Each number is 50 + 10 x the weight over its row's rms, rounded and kept within 0 to 99. Layers, rows and columns count from 0. The size before them is the row's rms in percent of the matrix's.

# layer 12 MLP up, 768x192, rms 0.121, rows 629-647, columns 0-191
108:27 59 53 47 69 41 59 52 53 42 39 41 42 54 52 39 46 64 43 40 51 39 54 29 46 47 27 38 49 67 62 70 60 57 39 56 43 56 67 50 45 55 46 51 58 62 48 48 63 31 42 52 63 51 48 58 30 41 68 48 58 31 57 43 57 51 52 43 42 52 54 62 37 53 41 36 55 58 49 45 48 50 22 60 53 46 55 62 42 46 36 67 53 45 55 55 71 33 63 54 39 50 41 43 46 40 51 42 57 58 39 62 52 38 63 38 42 40 50 53 53 50 41 48 48 62 43 57 70 46 44 69 57 60 41 62 47 58 36 43 58 54 61 64 56 52 40 53 46 46 49 30 55 51 56 65 59 55 49 63 38 52 62 35 30 56 45 63 44 55 46 41 53 77 42 62 52 30 60 62 45 51 61 36 47 51 51 36 48 36 51 42
101:56 60 46 47 54 56 68 51 52 49 39 52 42 45 43 45 57 49 65 49 56 57 39 58 51 49 47 51 50 49 60 57 49 39 58 62 60 68 42 49 41 50 37 55 48 51 50 57 49 41 29 56 51 57 54 59 41 43 61 37 48 47 53 59 34 47 49 39 56 61 34 52 38 52 41 38 59 62 44 58 58 40 65 28 46 66 60 45 41 73 54 53 66 53 50 53 63 42 32 44 59 51 42 38 39 58 47 48 50 59 41 24 67 54 72 39 47 52 51 56 39 61 44 51 46 44 56 59 41 46 50 28 43 70 32 58 47 41 58 64 50 52 49 47 34 51 56 39 37 73 45 33 47 40 48 43 50 40 54 50 48 56 50 60 42 67 53 51 41 32 59 42 51 69 57 52 63 63 55 51 43 49 39 87 40 32 47 36 34 45 30 53
105:66 49 49 58 39 54 61 51 34 46 69 45 53 45 38 47 58 61 49 57 44 25 53 75 46 60 46 45 64 36 66 57 17 62 46 49 46 38 51 45 51 61 47 43 52 54 51 48 46 65 43 59 56 46 46 45 50 44 54 43 63 36 56 46 62 38 52 41 58 56 32 64 66 40 34 37 50 45 24 58 41 63 62 53 59 52 32 31 54 49 52 30 62 55 44 50 47 40 58 42 50 47 43 56 45 40 40 43 50 41 41 53 60 39 43 41 45 60 57 49 52 44 63 29 47 66 63 41 41 61 38 40 73 44 45 60 70 52 53 44 59 50 65 58 32 46 64 61 24 56 46 40 37 43 65 41 50 55 51 41 62 53 51 43 45 56 43 65 48 38 55 40 49 39 39 38 43 43 35 49 50 59 42 54 54 59 48 44 52 47 56 62
097:49 44 41 47 49 54 38 56 40 50 51 47 38 55 50 47 50 42 53 56 65 31 32 60 63 54 48 51 30 46 60 37 51 46 26 27 55 27 54 55 55 60 58 55 50 51 59 72 58 31 53 66 62 48 49 47 44 43 38 45 45 51 80 49 64 49 41 49 48 35 42 51 38 66 57 46 61 52 57 66 41 42 57 54 53 54 52 51 57 56 60 30 50 29 58 35 48 47 67 48 45 36 75 45 42 51 49 46 51 59 55 48 68 38 50 58 62 36 51 48 47 48 51 38 57 57 58 47 57 63 49 56 42 55 54 57 61 40 43 44 51 39 53 42 43 63 52 44 64 44 55 40 54 56 39 47 56 37 24 52 73 48 54 42 60 39 30 45 37 74 58 60 39 36 45 46 35 46 47 33 58 35 54 39 46 39 54 56 49 59 48 55
096:63 38 57 50 60 56 52 57 42 50 71 52 63 39 57 47 33 36 60 59 58 37 61 55 42 28 47 43 57 56 37 52 52 63 50 31 44 50 72 39 46 51 44 70 66 45 59 48 26 51 61 50 38 53 60 60 61 54 47 56 58 48 68 52 51 41 46 59 44 53 58 32 52 39 53 61 63 43 68 55 38 55 56 48 42 47 47 48 59 54 42 65 40 66 38 59 50 51 72 68 60 44 55 60 60 40 40 58 30 54 41 52 37 67 46 41 58 34 51 52 46 61 60 36 55 35 38 55 44 61 55 47 57 60 54 47 49 57 41 39 49 41 44 56 38 55 47 56 45 36 32 46 45 58 43 25 43 63 39 62 55 56 46 55 60 55 62 61 54 56 55 51 47 65 38 34 43 40 31 46 50 51 43 36 37 73 60 54 64 57 48 44
102:52 49 39 48 60 61 62 44 68 67 34 50 34 59 52 45 67 60 50 56 44 52 42 52 62 50 64 57 35 45 82 54 49 64 55 51 30 35 59 49 31 48 32 65 63 57 67 58 47 56 62 41 47 63 68 49 75 48 27 51 48 46 58 44 44 69 43 46 45 66 61 38 55 43 63 54 41 52 59 50 43 47 47 48 57 44 42 50 38 59 56 24 40 46 44 51 48 50 60 34 64 38 39 42 66 30 46 40 38 47 54 57 49 45 66 52 64 40 46 50 31 45 47 49 37 45 68 45 36 55 44 60 47 48 45 63 50 37 41 47 44 40 52 42 54 55 43 62 71 55 56 55 55 66 47 50 36 62 39 42 59 35 62 51 65 34 52 59 46 51 57 43 50 57 43 44 50 49 67 50 48 46 45 49 37 43 59 43 56 55 51 53
097:33 60 37 71 71 18 59 58 50 68 55 61 51 42 51 61 41 51 30 39 61 43 42 64 43 66 67 65 54 41 39 40 45 48 48 51 38 42 52 45 64 43 41 70 60 43 47 47 53 75 53 53 36 36 41 45 40 58 61 46 53 57 62 40 35 49 40 39 44 60 53 56 42 51 47 60 48 63 34 71 55 42 59 61 40 43 50 44 47 42 43 37 41 44 53 45 47 52 38 41 53 60 45 47 24 43 38 32 39 52 49 41 53 49 59 63 44 45 37 43 42 44 48 56 47 61 55 58 63 40 52 27 50 43 28 49 58 48 45 48 57 45 58 63 43 56 60 57 46 52 30 48 51 58 34 46 55 48 43 50 51 46 38 47 59 53 50 45 59 52 49 45 53 59 32 71 64 52 44 48 68 38 40 64 46 55 54 53 65 52 45 46
094:44 48 69 49 40 47 78 45 34 44 49 48 40 35 41 50 43 40 52 40 33 57 28 50 60 41 52 64 38 42 57 35 42 58 53 55 73 43 49 40 17 51 56 72 62 52 49 62 56 50 36 47 32 59 45 52 55 41 42 49 54 54 48 49 67 44 50 62 53 42 58 62 53 46 49 37 40 57 43 43 47 47 74 58 52 40 59 46 48 39 71 36 42 33 57 57 42 40 55 54 53 57 50 59 61 52 59 48 41 47 30 29 55 43 49 62 40 54 46 56 65 47 52 58 54 62 49 55 65 63 50 54 61 43 52 66 42 36 55 53 41 43 46 48 41 43 55 52 50 51 53 47 51 54 76 49 55 50 53 56 55 40 59 45 49 56 54 73 69 45 47 15 44 49 49 47 57 51 46 56 62 47 54 63 50 30 56 61 62 56 53 50
102:64 47 35 58 46 55 42 39 58 63 57 44 40 41 38 56 62 47 49 55 46 42 57 37 48 48 58 62 50 80 52 42 55 43 50 43 42 53 54 30 38 56 61 56 46 56 35 72 55 51 56 53 46 53 35 48 64 52 37 46 48 37 38 59 35 62 59 67 36 34 41 56 39 54 45 37 66 53 61 40 45 56 40 48 66 54 63 73 41 58 37 43 57 62 49 47 65 51 54 37 37 41 36 49 43 53 30 44 38 37 62 26 60 47 42 59 46 67 53 44 45 61 37 52 37 55 39 28 46 70 50 60 57 73 57 59 50 40 52 66 54 50 37 54 48 67 49 56 64 51 46 54 40 52 35 49 57 50 43 42 39 63 62 42 52 55 54 50 47 51 48 50 45 28 53 62 48 43 66 64 47 45 47 54 37 54 59 64 63 58 40 46
107:50 36 58 44 57 58 24 46 46 46 59 55 63 52 48 44 49 50 33 47 63 49 48 61 63 55 57 37 47 55 44 41 56 57 53 47 51 22 45 35 34 28 41 45 64 55 51 70 43 53 59 35 36 37 50 69 49 59 57 66 45 54 52 66 51 39 60 38 61 62 42 55 53 43 59 52 59 47 42 50 44 46 51 52 34 57 54 62 42 30 48 50 50 47 58 46 50 53 45 44 33 76 30 53 48 33 47 37 56 49 40 75 44 64 52 60 48 58 48 51 54 50 50 55 40 39 45 49 41 54 42 40 75 71 54 44 40 59 48 66 46 37 32 42 58 49 55 48 58 60 48 45 61 42 28 58 47 57 63 34 40 46 62 45 58 34 49 41 50 37 35 50 49 42 61 50 55 48 62 40 59 52 64 53 34 59 60 46 57 60 35 53
103:41 58 65 64 45 48 55 40 61 62 34 47 56 48 52 40 47 56 22 42 46 53 51 39 61 50 49 51 54 55 53 50 58 40 42 60 44 41 65 55 55 70 70 49 47 59 44 51 37 50 49 57 40 32 53 53 34 48 45 40 46 49 32 59 62 58 41 34 48 55 47 37 51 58 42 51 52 51 34 72 47 47 28 39 62 45 58 61 38 35 59 38 58 59 35 41 38 38 67 61 60 52 38 54 62 44 53 27 52 51 53 44 62 43 34 48 43 53 56 64 45 49 26 69 51 62 46 50 51 46 45 55 61 53 47 62 53 57 56 60 85 58 43 52 46 49 51 52 45 55 49 43 34 62 58 57 43 50 33 52 50 25 47 53 56 73 29 62 46 40 60 47 44 47 44 42 50 54 55 59 56 40 45 39 43 52 46 77 53 50 53 50
099:41 37 54 57 50 56 13 56 45 58 69 41 43 40 47 37 60 47 53 60 60 45 68 36 49 44 57 40 58 40 39 53 49 52 50 63 44 39 48 60 36 54 61 65 34 25 40 46 48 55 40 40 55 65 46 49 42 51 46 38 62 37 60 53 50 54 39 46 30 59 59 41 47 38 34 44 41 68 41 61 47 71 53 55 48 34 51 39 65 53 57 53 47 62 53 39 48 72 41 50 55 53 35 49 31 60 47 47 62 59 45 61 45 58 57 36 37 45 54 60 35 44 67 58 47 41 37 46 53 40 57 55 47 51 57 48 32 52 57 39 37 37 48 53 50 41 66 41 60 60 57 31 59 56 42 43 52 52 34 40 69 53 62 36 35 62 37 53 59 65 60 49 47 48 63 47 49 48 35 39 61 52 54 50 40 66 59 55 42 44 46 58
102:33 49 55 61 35 58 62 49 41 48 68 49 40 55 58 35 52 49 27 58 48 31 46 41 54 57 43 46 62 50 67 52 58 72 44 58 48 42 43 50 26 61 39 46 39 45 65 59 56 57 47 37 46 41 55 63 54 46 57 56 37 46 35 38 45 48 55 32 44 36 41 64 30 63 37 58 59 47 60 52 51 56 61 65 61 54 33 38 51 58 54 60 47 30 16 46 55 50 64 37 44 47 44 52 35 60 28 38 53 61 51 52 56 56 48 39 41 46 52 46 38 72 49 53 31 59 46 49 51 35 54 46 48 47 54 61 52 72 51 54 65 30 48 64 58 47 44 49 50 53 59 55 57 54 49 54 43 47 52 44 44 54 41 50 53 51 60 38 60 60 58 42 50 49 36 26 53 65 50 42 40 43 53 41 47 47 63 31 59 38 53 47
094:71 44 39 55 39 37 45 55 51 54 58 38 42 65 47 61 39 52 51 62 44 46 56 43 50 44 39 71 55 55 50 30 59 43 69 44 53 44 37 41 53 45 39 50 62 63 43 51 58 48 34 49 48 56 71 34 35 47 53 54 57 48 47 58 43 53 41 47 47 59 43 58 53 56 53 58 45 62 42 51 30 48 54 50 62 55 59 45 44 47 48 48 48 56 66 28 60 39 53 28 74 54 49 46 45 50 34 50 36 73 47 51 52 33 36 46 45 64 57 43 57 62 56 50 42 47 44 62 55 37 44 72 66 61 40 27 51 44 42 67 70 52 47 61 45 36 37 56 42 45 56 40 47 46 72 55 54 43 54 48 44 48 38 31 42 74 43 40 46 38 54 52 49 25 50 52 56 41 46 70 59 66 48 44 58 56 66 45 41 42 42 47
101:67 69 54 55 42 38 49 49 59 44 64 47 52 37 45 81 46 53 37 53 51 46 50 61 40 50 27 45 53 53 43 47 43 66 57 56 47 58 57 37 34 41 45 39 44 46 60 49 57 45 44 32 52 31 66 28 37 50 39 60 42 33 38 51 67 45 53 27 36 37 56 37 59 44 40 52 58 51 54 58 59 51 50 51 46 46 27 49 28 60 35 67 49 63 51 47 43 44 62 55 62 58 53 56 52 72 47 57 75 44 34 45 37 36 50 46 47 40 55 55 35 63 55 56 60 53 46 58 51 44 50 45 52 45 52 53 58 33 57 58 34 51 41 54 48 61 58 50 54 64 46 52 44 40 64 60 50 46 52 57 66 44 40 51 38 64 49 60 37 49 49 43 51 50 54 42 62 52 52 68 47 45 33 67 52 76 56 61 54 57 63 46
097:55 64 60 55 52 38 47 61 41 47 66 51 64 67 52 65 46 54 58 42 56 49 65 61 48 52 59 66 49 73 69 55 45 61 45 59 68 60 67 53 45 50 48 43 24 56 55 26 46 56 46 38 45 78 58 59 45 46 44 48 51 53 46 45 48 33 43 42 50 31 47 44 51 47 42 60 54 30 47 56 50 38 43 51 59 41 33 60 44 54 41 60 36 61 44 51 46 37 46 51 56 79 50 47 51 43 74 32 63 52 49 57 53 49 60 37 58 58 51 58 46 55 55 62 36 48 39 55 35 50 66 47 36 56 48 34 42 47 52 41 56 52 63 44 34 55 51 38 39 38 48 18 57 50 62 43 60 50 47 56 47 51 33 52 50 41 42 41 43 56 47 23 34 43 46 55 57 45 57 61 51 49 52 46 40 43 37 52 48 57 51 40
097:47 36 46 43 39 44 53 47 38 31 69 55 64 37 44 37 51 42 46 52 37 55 50 66 47 32 46 41 64 53 46 69 53 51 48 27 31 45 56 50 47 65 39 51 53 50 50 61 46 56 50 51 35 48 53 36 48 65 51 51 34 48 35 51 51 55 55 63 42 62 52 49 34 44 59 32 54 44 52 45 50 55 39 61 51 46 64 47 48 48 41 61 54 37 67 64 64 55 51 48 49 48 41 54 44 52 40 37 68 45 50 53 47 33 48 47 58 57 75 59 39 76 69 42 36 55 51 49 75 40 57 25 46 58 60 52 52 48 49 46 45 59 50 54 41 49 50 39 58 55 52 28 61 40 51 58 65 48 59 40 30 61 47 61 52 40 55 52 55 68 46 40 51 75 66 45 44 64 49 42 35 56 48 61 39 56 45 26 40 49 47 55
107:72 53 48 69 55 50 55 48 65 52 44 51 61 54 35 45 42 57 46 39 60 50 49 39 44 41 43 48 62 50 47 59 52 38 37 48 55 49 48 57 39 57 49 50 75 38 65 65 51 51 62 57 52 56 50 59 52 33 55 44 41 32 55 60 41 71 56 49 51 42 44 50 40 40 45 36 45 47 48 43 50 48 54 48 45 45 56 63 77 58 63 46 38 32 41 46 48 24 52 52 60 66 58 42 52 42 34 50 54 44 59 29 76 46 55 56 56 61 57 56 53 53 52 58 42 59 67 39 27 39 51 49 62 36 38 49 56 60 46 49 42 65 58 19 41 32 45 50 72 38 60 49 33 38 39 45 60 55 62 32 50 43 51 46 59 62 61 43 43 54 62 58 51 43 54 56 43 49 39 61 64 49 57 64 60 51 54 44 35 62 55 47
093:50 51 33 49 58 49 47 37 54 67 41 59 39 58 49 55 57 49 49 45 57 52 41 56 33 47 44 60 46 49 86 42 49 56 65 61 38 53 39 49 46 46 48 47 47 47 58 42 43 54 50 59 50 39 40 46 51 48 34 50 41 60 48 62 32 54 55 48 44 43 49 54 44 56 38 34 56 64 67 50 52 78 43 57 58 56 62 63 52 64 54 44 33 36 50 27 39 56 77 41 45 59 48 46 47 54 57 49 44 70 56 47 48 47 57 52 42 48 40 38 43 47 48 40 34 70 43 52 47 63 38 46 43 42 33 46 40 53 35 55 44 56 48 34 29 68 45 51 62 47 55 35 52 48 54 44 61 38 36 43 66 52 38 41 41 58 37 48 54 63 58 54 64 48 62 69 56 59 59 54 61 48 69 81 55 58 39 42 65 52 51 45
# layer 12 MLP down (transposed), 768x192, rms 0.104, rows 629-646, columns 0-191
107:48 43 45 57 56 46 55 47 56 54 68 34 29 53 61 65 56 48 41 48 53 24 52 46 39 48 64 46 53 43 27 53 49 41 32 42 45 55 64 65 40 62 53 38 46 50 35 60 61 47 54 54 53 54 55 59 31 52 66 53 60 39 47 53 41 50 41 35 52 73 44 50 41 61 49 42 62 65 68 43 54 40 62 48 55 37 53 44 54 49 45 57 52 38 40 42 48 50 42 71 43 50 62 58 47 73 43 57 66 56 73 40 69 57 61 40 55 38 34 45 56 50 52 36 38 41 53 42 60 55 52 50 59 49 54 46 43 34 38 55 47 63 45 54 50 59 54 48 49 35 51 40 46 31 61 65 49 42 54 68 56 31 55 53 28 50 47 48 39 59 58 62 29 53 47 53 47 51 41 53 56 57 50 33 45 71 35 44 46 53 45 75
099:26 43 53 60 29 52 44 56 59 53 58 55 52 66 47 43 40 69 37 57 52 43 59 65 73 69 58 60 67 58 46 41 42 59 61 49 39 53 53 52 41 51 48 46 57 40 47 61 43 59 50 43 52 42 60 42 43 50 63 57 53 27 56 55 37 70 43 37 50 51 57 48 37 59 56 58 47 49 60 54 40 47 62 32 58 45 70 39 25 54 43 47 35 45 53 37 59 52 57 63 67 72 44 53 55 69 49 55 46 57 54 55 50 44 55 58 50 48 63 59 49 70 56 55 62 41 52 46 44 52 57 44 50 49 43 45 50 48 65 40 56 41 38 56 53 32 51 62 52 50 56 58 47 50 46 35 48 61 53 55 55 61 41 50 30 40 63 69 57 43 53 29 39 76 38 27 51 56 39 35 55 51 40 31 43 36 44 54 44 42 46 64
110:53 70 53 56 56 32 45 36 31 49 52 52 53 45 41 44 68 56 40 27 34 61 50 55 44 42 64 54 51 47 51 58 55 43 51 33 44 38 55 62 36 61 41 52 43 65 52 64 41 46 56 49 51 52 24 46 61 60 46 58 56 68 35 42 46 43 44 51 48 50 50 60 55 52 52 43 48 44 30 57 39 58 62 38 48 38 38 37 44 49 62 33 55 34 70 61 49 44 39 40 49 42 53 48 49 55 52 66 55 12 61 50 39 58 54 51 33 72 54 50 60 44 60 62 61 50 47 59 51 54 47 51 59 61 72 58 44 67 57 44 46 41 56 60 56 32 63 74 49 32 45 52 38 41 45 38 51 64 50 67 59 56 61 59 56 55 57 43 54 64 46 36 51 50 49 45 49 51 41 57 49 43 56 66 32 50 56 43 50 48 55 48
106:49 48 44 55 47 49 38 67 44 51 50 24 44 53 52 40 49 57 59 43 59 38 44 40 74 40 55 53 45 54 71 48 58 52 40 66 45 55 39 71 39 35 55 54 48 48 69 62 42 37 63 56 63 46 61 41 52 55 70 48 48 49 52 59 37 52 51 55 46 55 44 45 51 47 51 61 34 37 70 43 38 14 33 41 53 41 56 40 41 56 34 52 35 55 54 40 50 52 41 44 56 57 49 44 38 35 56 72 52 43 68 44 57 44 49 61 56 47 60 48 46 31 63 54 45 49 43 45 56 58 56 59 65 44 48 68 52 66 39 53 43 53 50 57 33 41 44 43 55 44 49 62 43 56 44 65 63 59 53 34 56 38 51 39 60 53 45 69 49 56 58 50 61 59 62 52 44 43 46 53 27 38 33 63 42 53 43 31 45 51 53 65
099:37 54 55 67 45 38 40 46 57 51 53 44 49 58 52 35 48 70 39 34 40 49 48 43 71 39 59 64 59 30 59 48 51 52 53 50 54 36 31 56 59 56 50 34 61 46 51 28 54 68 33 56 57 47 56 46 52 46 53 43 54 34 56 55 37 40 62 46 47 45 56 74 47 26 46 67 48 54 59 38 53 27 60 46 61 57 50 60 45 60 65 37 44 37 53 51 35 51 44 46 61 68 64 64 64 50 47 60 45 54 60 53 36 41 44 41 67 41 46 55 40 67 59 61 71 58 45 50 36 52 48 58 47 58 45 49 52 46 68 59 42 64 31 39 48 44 36 30 54 47 50 55 52 54 33 56 61 51 63 52 37 65 51 52 45 47 29 47 61 62 50 59 42 38 53 33 55 54 66 44 48 54 50 53 60 43 43 61 45 59 47 63
103:59 56 42 58 57 48 41 70 45 48 62 34 57 46 52 49 40 42 54 37 52 52 53 37 58 29 54 47 52 48 46 46 53 29 61 53 38 45 52 50 66 33 65 55 49 53 56 45 49 52 42 39 35 54 55 63 44 46 48 71 60 48 53 59 41 50 49 36 53 57 48 58 34 42 53 47 31 59 49 50 46 46 15 43 63 52 63 49 32 69 61 32 46 45 34 42 46 61 45 61 46 45 58 56 24 34 49 72 50 49 58 31 61 51 51 49 52 65 62 46 56 45 64 43 56 69 41 53 60 58 70 48 44 69 56 39 25 49 48 43 41 42 68 68 47 36 43 59 43 49 64 41 47 69 68 50 46 52 45 49 59 48 51 55 43 55 43 45 43 59 57 60 39 54 56 54 71 48 43 53 53 40 51 46 37 45 35 60 44 52 42 55
100:69 45 56 61 53 39 60 50 46 50 41 47 53 64 56 66 42 51 37 46 61 63 55 40 61 52 73 60 51 31 46 61 36 45 40 50 46 37 68 56 49 60 32 43 45 63 60 50 42 51 56 41 51 30 55 37 56 49 27 51 48 36 73 38 41 55 57 56 37 41 67 43 78 55 43 42 39 52 46 60 46 60 56 63 48 39 63 60 43 55 54 55 32 39 42 39 49 57 61 46 48 39 55 44 52 48 52 45 48 52 59 40 51 56 59 43 53 51 38 37 40 33 51 57 50 53 63 50 37 32 38 40 36 46 58 42 59 47 60 46 58 51 66 55 37 45 57 58 44 52 43 40 56 55 40 40 61 47 77 68 24 47 55 57 63 49 54 38 57 45 40 43 64 63 52 56 38 39 38 55 57 57 64 35 56 61 38 54 50 62 59 58
098:52 54 42 48 64 49 57 52 69 58 46 16 40 55 41 36 58 54 59 60 57 45 41 54 68 54 46 58 65 52 44 60 42 49 45 51 44 56 46 32 51 35 22 51 57 32 66 56 39 50 55 59 30 43 30 49 46 56 48 33 43 54 45 42 48 49 45 42 51 53 50 61 62 60 54 53 38 41 44 38 38 32 31 31 57 59 68 49 61 50 49 32 47 62 46 45 65 31 44 64 57 35 67 62 55 55 52 55 47 71 45 47 70 56 63 42 47 44 41 43 63 35 52 52 50 52 46 42 49 40 63 47 53 51 47 53 59 61 47 33 54 60 57 46 28 45 45 56 64 64 62 48 51 43 55 43 47 60 51 50 51 46 51 56 60 53 46 59 52 66 51 45 75 55 67 54 50 56 45 38 49 34 57 55 36 54 35 54 53 66 46 38
097:48 38 64 43 55 61 49 42 38 50 59 26 56 50 43 40 55 49 53 35 53 38 65 51 57 66 57 43 37 60 34 63 57 76 49 49 58 61 53 57 48 25 49 69 25 56 54 37 33 41 54 34 59 64 53 62 43 53 68 44 59 63 53 41 45 56 48 56 47 29 65 63 45 55 63 51 58 57 54 58 53 42 30 54 60 48 53 60 34 55 23 65 56 63 57 36 46 48 55 23 46 36 37 39 45 58 56 46 50 36 54 42 45 52 45 42 58 58 48 38 40 55 41 62 55 54 47 52 56 32 58 49 57 58 53 52 45 50 36 38 45 36 49 60 42 41 45 47 42 54 39 70 40 51 55 66 53 44 37 39 56 49 50 74 59 48 42 47 61 47 68 45 67 43 53 35 41 51 43 46 60 58 42 45 44 47 47 49 53 46 56 46
105:44 52 60 47 43 36 25 49 56 28 51 37 58 42 51 51 46 46 57 50 44 53 49 38 59 67 44 61 48 55 48 32 48 35 49 46 45 44 71 69 48 40 59 58 41 41 50 54 43 35 42 44 47 60 60 56 40 41 48 54 52 46 52 56 39 48 48 51 38 48 60 81 66 50 47 65 52 68 44 41 54 51 66 40 50 47 54 50 51 69 52 37 50 51 50 37 48 48 53 67 44 35 46 56 57 48 56 37 63 62 55 59 17 42 63 43 32 46 61 56 72 55 52 51 31 66 69 43 50 43 56 35 52 34 58 55 53 52 62 64 65 58 39 59 47 47 50 32 61 38 51 55 46 44 60 61 62 45 49 64 67 43 57 53 54 65 43 50 33 55 51 53 42 52 49 26 46 54 49 46 44 42 32 60 47 59 66 51 41 49 52 61
103:51 55 65 45 49 59 58 33 55 52 51 66 36 46 51 44 53 44 35 62 52 65 53 37 73 49 65 52 69 65 36 53 52 58 34 48 40 47 58 58 60 51 42 37 53 42 40 53 58 41 43 59 58 46 40 44 58 62 56 52 45 49 49 37 49 44 45 50 53 42 34 48 52 65 53 62 49 68 53 47 64 45 57 40 59 55 57 44 39 28 58 68 56 46 65 58 39 43 49 68 61 58 63 65 54 52 45 70 70 45 50 70 51 46 63 57 40 53 68 53 55 48 49 36 55 59 72 53 52 53 43 45 49 50 69 47 39 57 57 65 33 34 38 44 41 48 47 51 48 52 62 45 57 43 48 53 42 54 55 38 37 45 54 34 31 34 77 51 44 38 36 33 69 51 59 60 49 57 40 42 55 60 29 47 62 47 34 50 55 43 55 61
111:55 46 48 59 28 34 37 51 47 37 48 42 50 53 57 66 52 31 45 55 51 42 49 50 45 43 50 50 43 40 48 34 52 66 39 64 40 46 66 51 51 45 55 57 45 54 63 73 36 57 60 58 61 66 65 52 32 28 36 44 56 47 66 63 43 50 46 50 46 56 42 79 46 55 63 42 64 54 41 46 53 48 65 58 52 59 48 46 51 44 53 55 38 44 36 55 43 58 52 40 36 47 50 56 47 52 33 55 40 57 50 44 52 48 64 44 42 54 53 70 49 58 51 55 51 50 37 47 39 49 49 66 48 54 31 52 36 43 46 49 40 51 43 62 59 55 42 53 30 56 76 66 52 50 45 66 71 68 60 50 43 40 63 50 24 61 59 44 53 47 33 47 51 38 71 40 47 47 49 72 44 47 65 41 54 45 46 56 27 61 56 57
097:52 28 49 35 58 57 29 45 25 57 44 67 55 54 52 56 35 62 42 47 47 49 37 50 45 47 59 48 58 48 56 41 54 50 57 56 59 52 42 47 38 55 57 75 66 63 64 44 41 55 31 29 56 59 44 57 58 49 38 54 40 29 41 34 57 55 55 49 61 51 36 55 51 38 58 58 43 59 46 50 46 25 56 44 43 47 58 29 53 54 31 50 34 55 46 40 49 54 58 52 42 63 43 54 55 66 41 52 56 43 46 46 54 56 45 53 36 62 56 49 60 69 44 58 40 54 51 44 46 64 49 53 52 59 50 71 36 42 53 54 40 77 39 28 45 52 54 52 59 36 55 59 61 43 63 53 20 46 72 36 52 49 48 59 60 48 61 42 37 48 45 41 42 59 45 51 51 55 52 56 53 58 43 65 57 36 48 67 42 57 63 47
094:26 51 42 52 57 54 32 56 62 42 68 17 42 36 28 58 57 61 50 49 50 71 45 39 49 59 47 47 37 45 74 48 55 74 69 68 43 45 45 51 48 42 44 56 45 45 69 62 51 39 48 27 44 56 43 65 59 63 39 44 43 62 63 47 54 51 45 47 44 54 41 57 70 73 35 57 43 45 42 46 58 50 52 49 28 70 36 49 43 58 50 56 43 59 49 58 42 48 29 49 40 39 52 61 49 44 61 48 53 59 49 74 62 40 55 39 57 57 48 52 46 45 48 52 51 51 59 46 52 62 59 58 56 44 38 43 52 58 40 45 54 42 48 49 56 50 41 44 49 53 47 56 34 66 46 58 46 51 35 49 52 42 58 51 72 64 39 55 61 42 67 61 38 42 46 48 36 36 55 57 53 33 46 53 52 41 46 52 46 48 55 39
100:60 40 39 41 42 57 39 59 46 30 55 24 64 55 67 57 42 36 54 57 72 60 54 57 55 59 47 49 45 45 64 60 56 42 51 39 45 49 52 57 48 43 49 61 47 61 59 49 45 64 48 44 42 24 68 49 50 47 54 42 44 62 52 52 48 39 50 44 61 62 42 41 41 43 48 51 48 46 66 54 60 19 52 53 55 42 51 47 47 41 47 71 56 43 66 51 45 66 43 55 38 57 50 48 56 61 38 62 28 44 45 45 46 56 66 45 31 43 47 60 40 65 57 46 35 56 56 37 58 35 44 42 35 36 40 64 57 68 47 55 41 43 43 36 48 58 50 42 51 56 66 59 51 41 48 46 56 51 39 44 53 50 43 50 57 56 51 79 71 49 58 56 45 65 76 45 47 53 48 44 43 47 45 47 71 53 45 52 26 45 35 65
098:67 50 49 66 52 54 60 64 54 66 53 38 54 38 43 38 46 58 49 69 46 36 53 43 66 51 43 32 37 40 30 49 54 57 57 35 46 49 52 68 59 36 53 63 44 48 56 50 50 49 55 54 67 30 48 49 44 58 59 61 40 50 57 51 35 53 59 60 45 53 45 49 33 44 48 40 41 38 41 48 52 31 59 31 44 45 49 53 48 55 53 56 57 70 53 67 52 44 57 41 51 47 44 35 46 57 46 64 40 91 61 33 38 71 36 52 65 49 38 64 60 62 60 46 55 46 40 39 48 42 51 54 33 64 45 36 41 48 40 22 49 36 41 55 57 55 37 47 58 46 55 46 34 40 57 52 57 51 58 41 52 55 46 62 44 64 47 45 65 45 62 37 29 46 51 53 43 57 50 56 46 50 67 50 54 62 51 60 59 44 38 50
099:48 32 55 68 48 54 41 47 52 67 31 51 42 49 50 47 53 50 55 56 60 52 42 52 67 44 34 56 40 35 43 55 62 49 45 78 56 40 38 36 45 55 59 58 51 63 46 52 41 57 46 50 62 53 51 73 43 54 44 55 57 60 50 40 37 40 28 59 41 40 52 43 45 48 57 55 56 60 45 50 14 60 58 29 33 49 61 53 50 63 39 29 40 43 46 41 50 51 47 54 56 45 51 49 45 50 31 71 51 30 35 48 65 38 72 55 57 63 71 49 64 31 51 49 44 34 26 58 49 50 50 42 60 44 56 36 46 56 58 51 45 53 66 61 50 53 43 43 49 52 35 49 46 62 56 55 51 49 73 66 43 56 62 36 55 48 62 63 48 35 60 46 57 47 50 62 44 57 49 61 52 49 50 34 48 48 44 54 47 58 44 57
097:39 61 56 49 60 44 51 54 39 56 60 59 41 44 52 56 57 47 44 55 29 69 62 56 58 49 52 41 53 54 56 45 42 48 54 40 54 51 46 52 38 55 63 69 58 43 63 19 50 42 66 65 41 43 52 58 70 35 61 33 81 39 48 52 47 51 50 49 38 42 49 65 44 47 48 56 48 53 62 62 52 34 51 53 66 29 52 47 46 45 62 76 34 40 38 58 43 52 54 48 48 51 60 48 67 54 56 45 48 55 56 52 36 61 49 46 36 37 54 52 44 38 44 46 50 31 48 51 43 56 60 43 71 34 47 55 63 52 56 63 37 59 37 37 49 38 50 48 29 54 61 68 36 47 62 45 51 55 38 52 58 54 48 59 65 38 33 48 66 38 44 23 47 51 47 45 36 56 54 49 45 51 60 37 56 55 50 52 49 54 63 68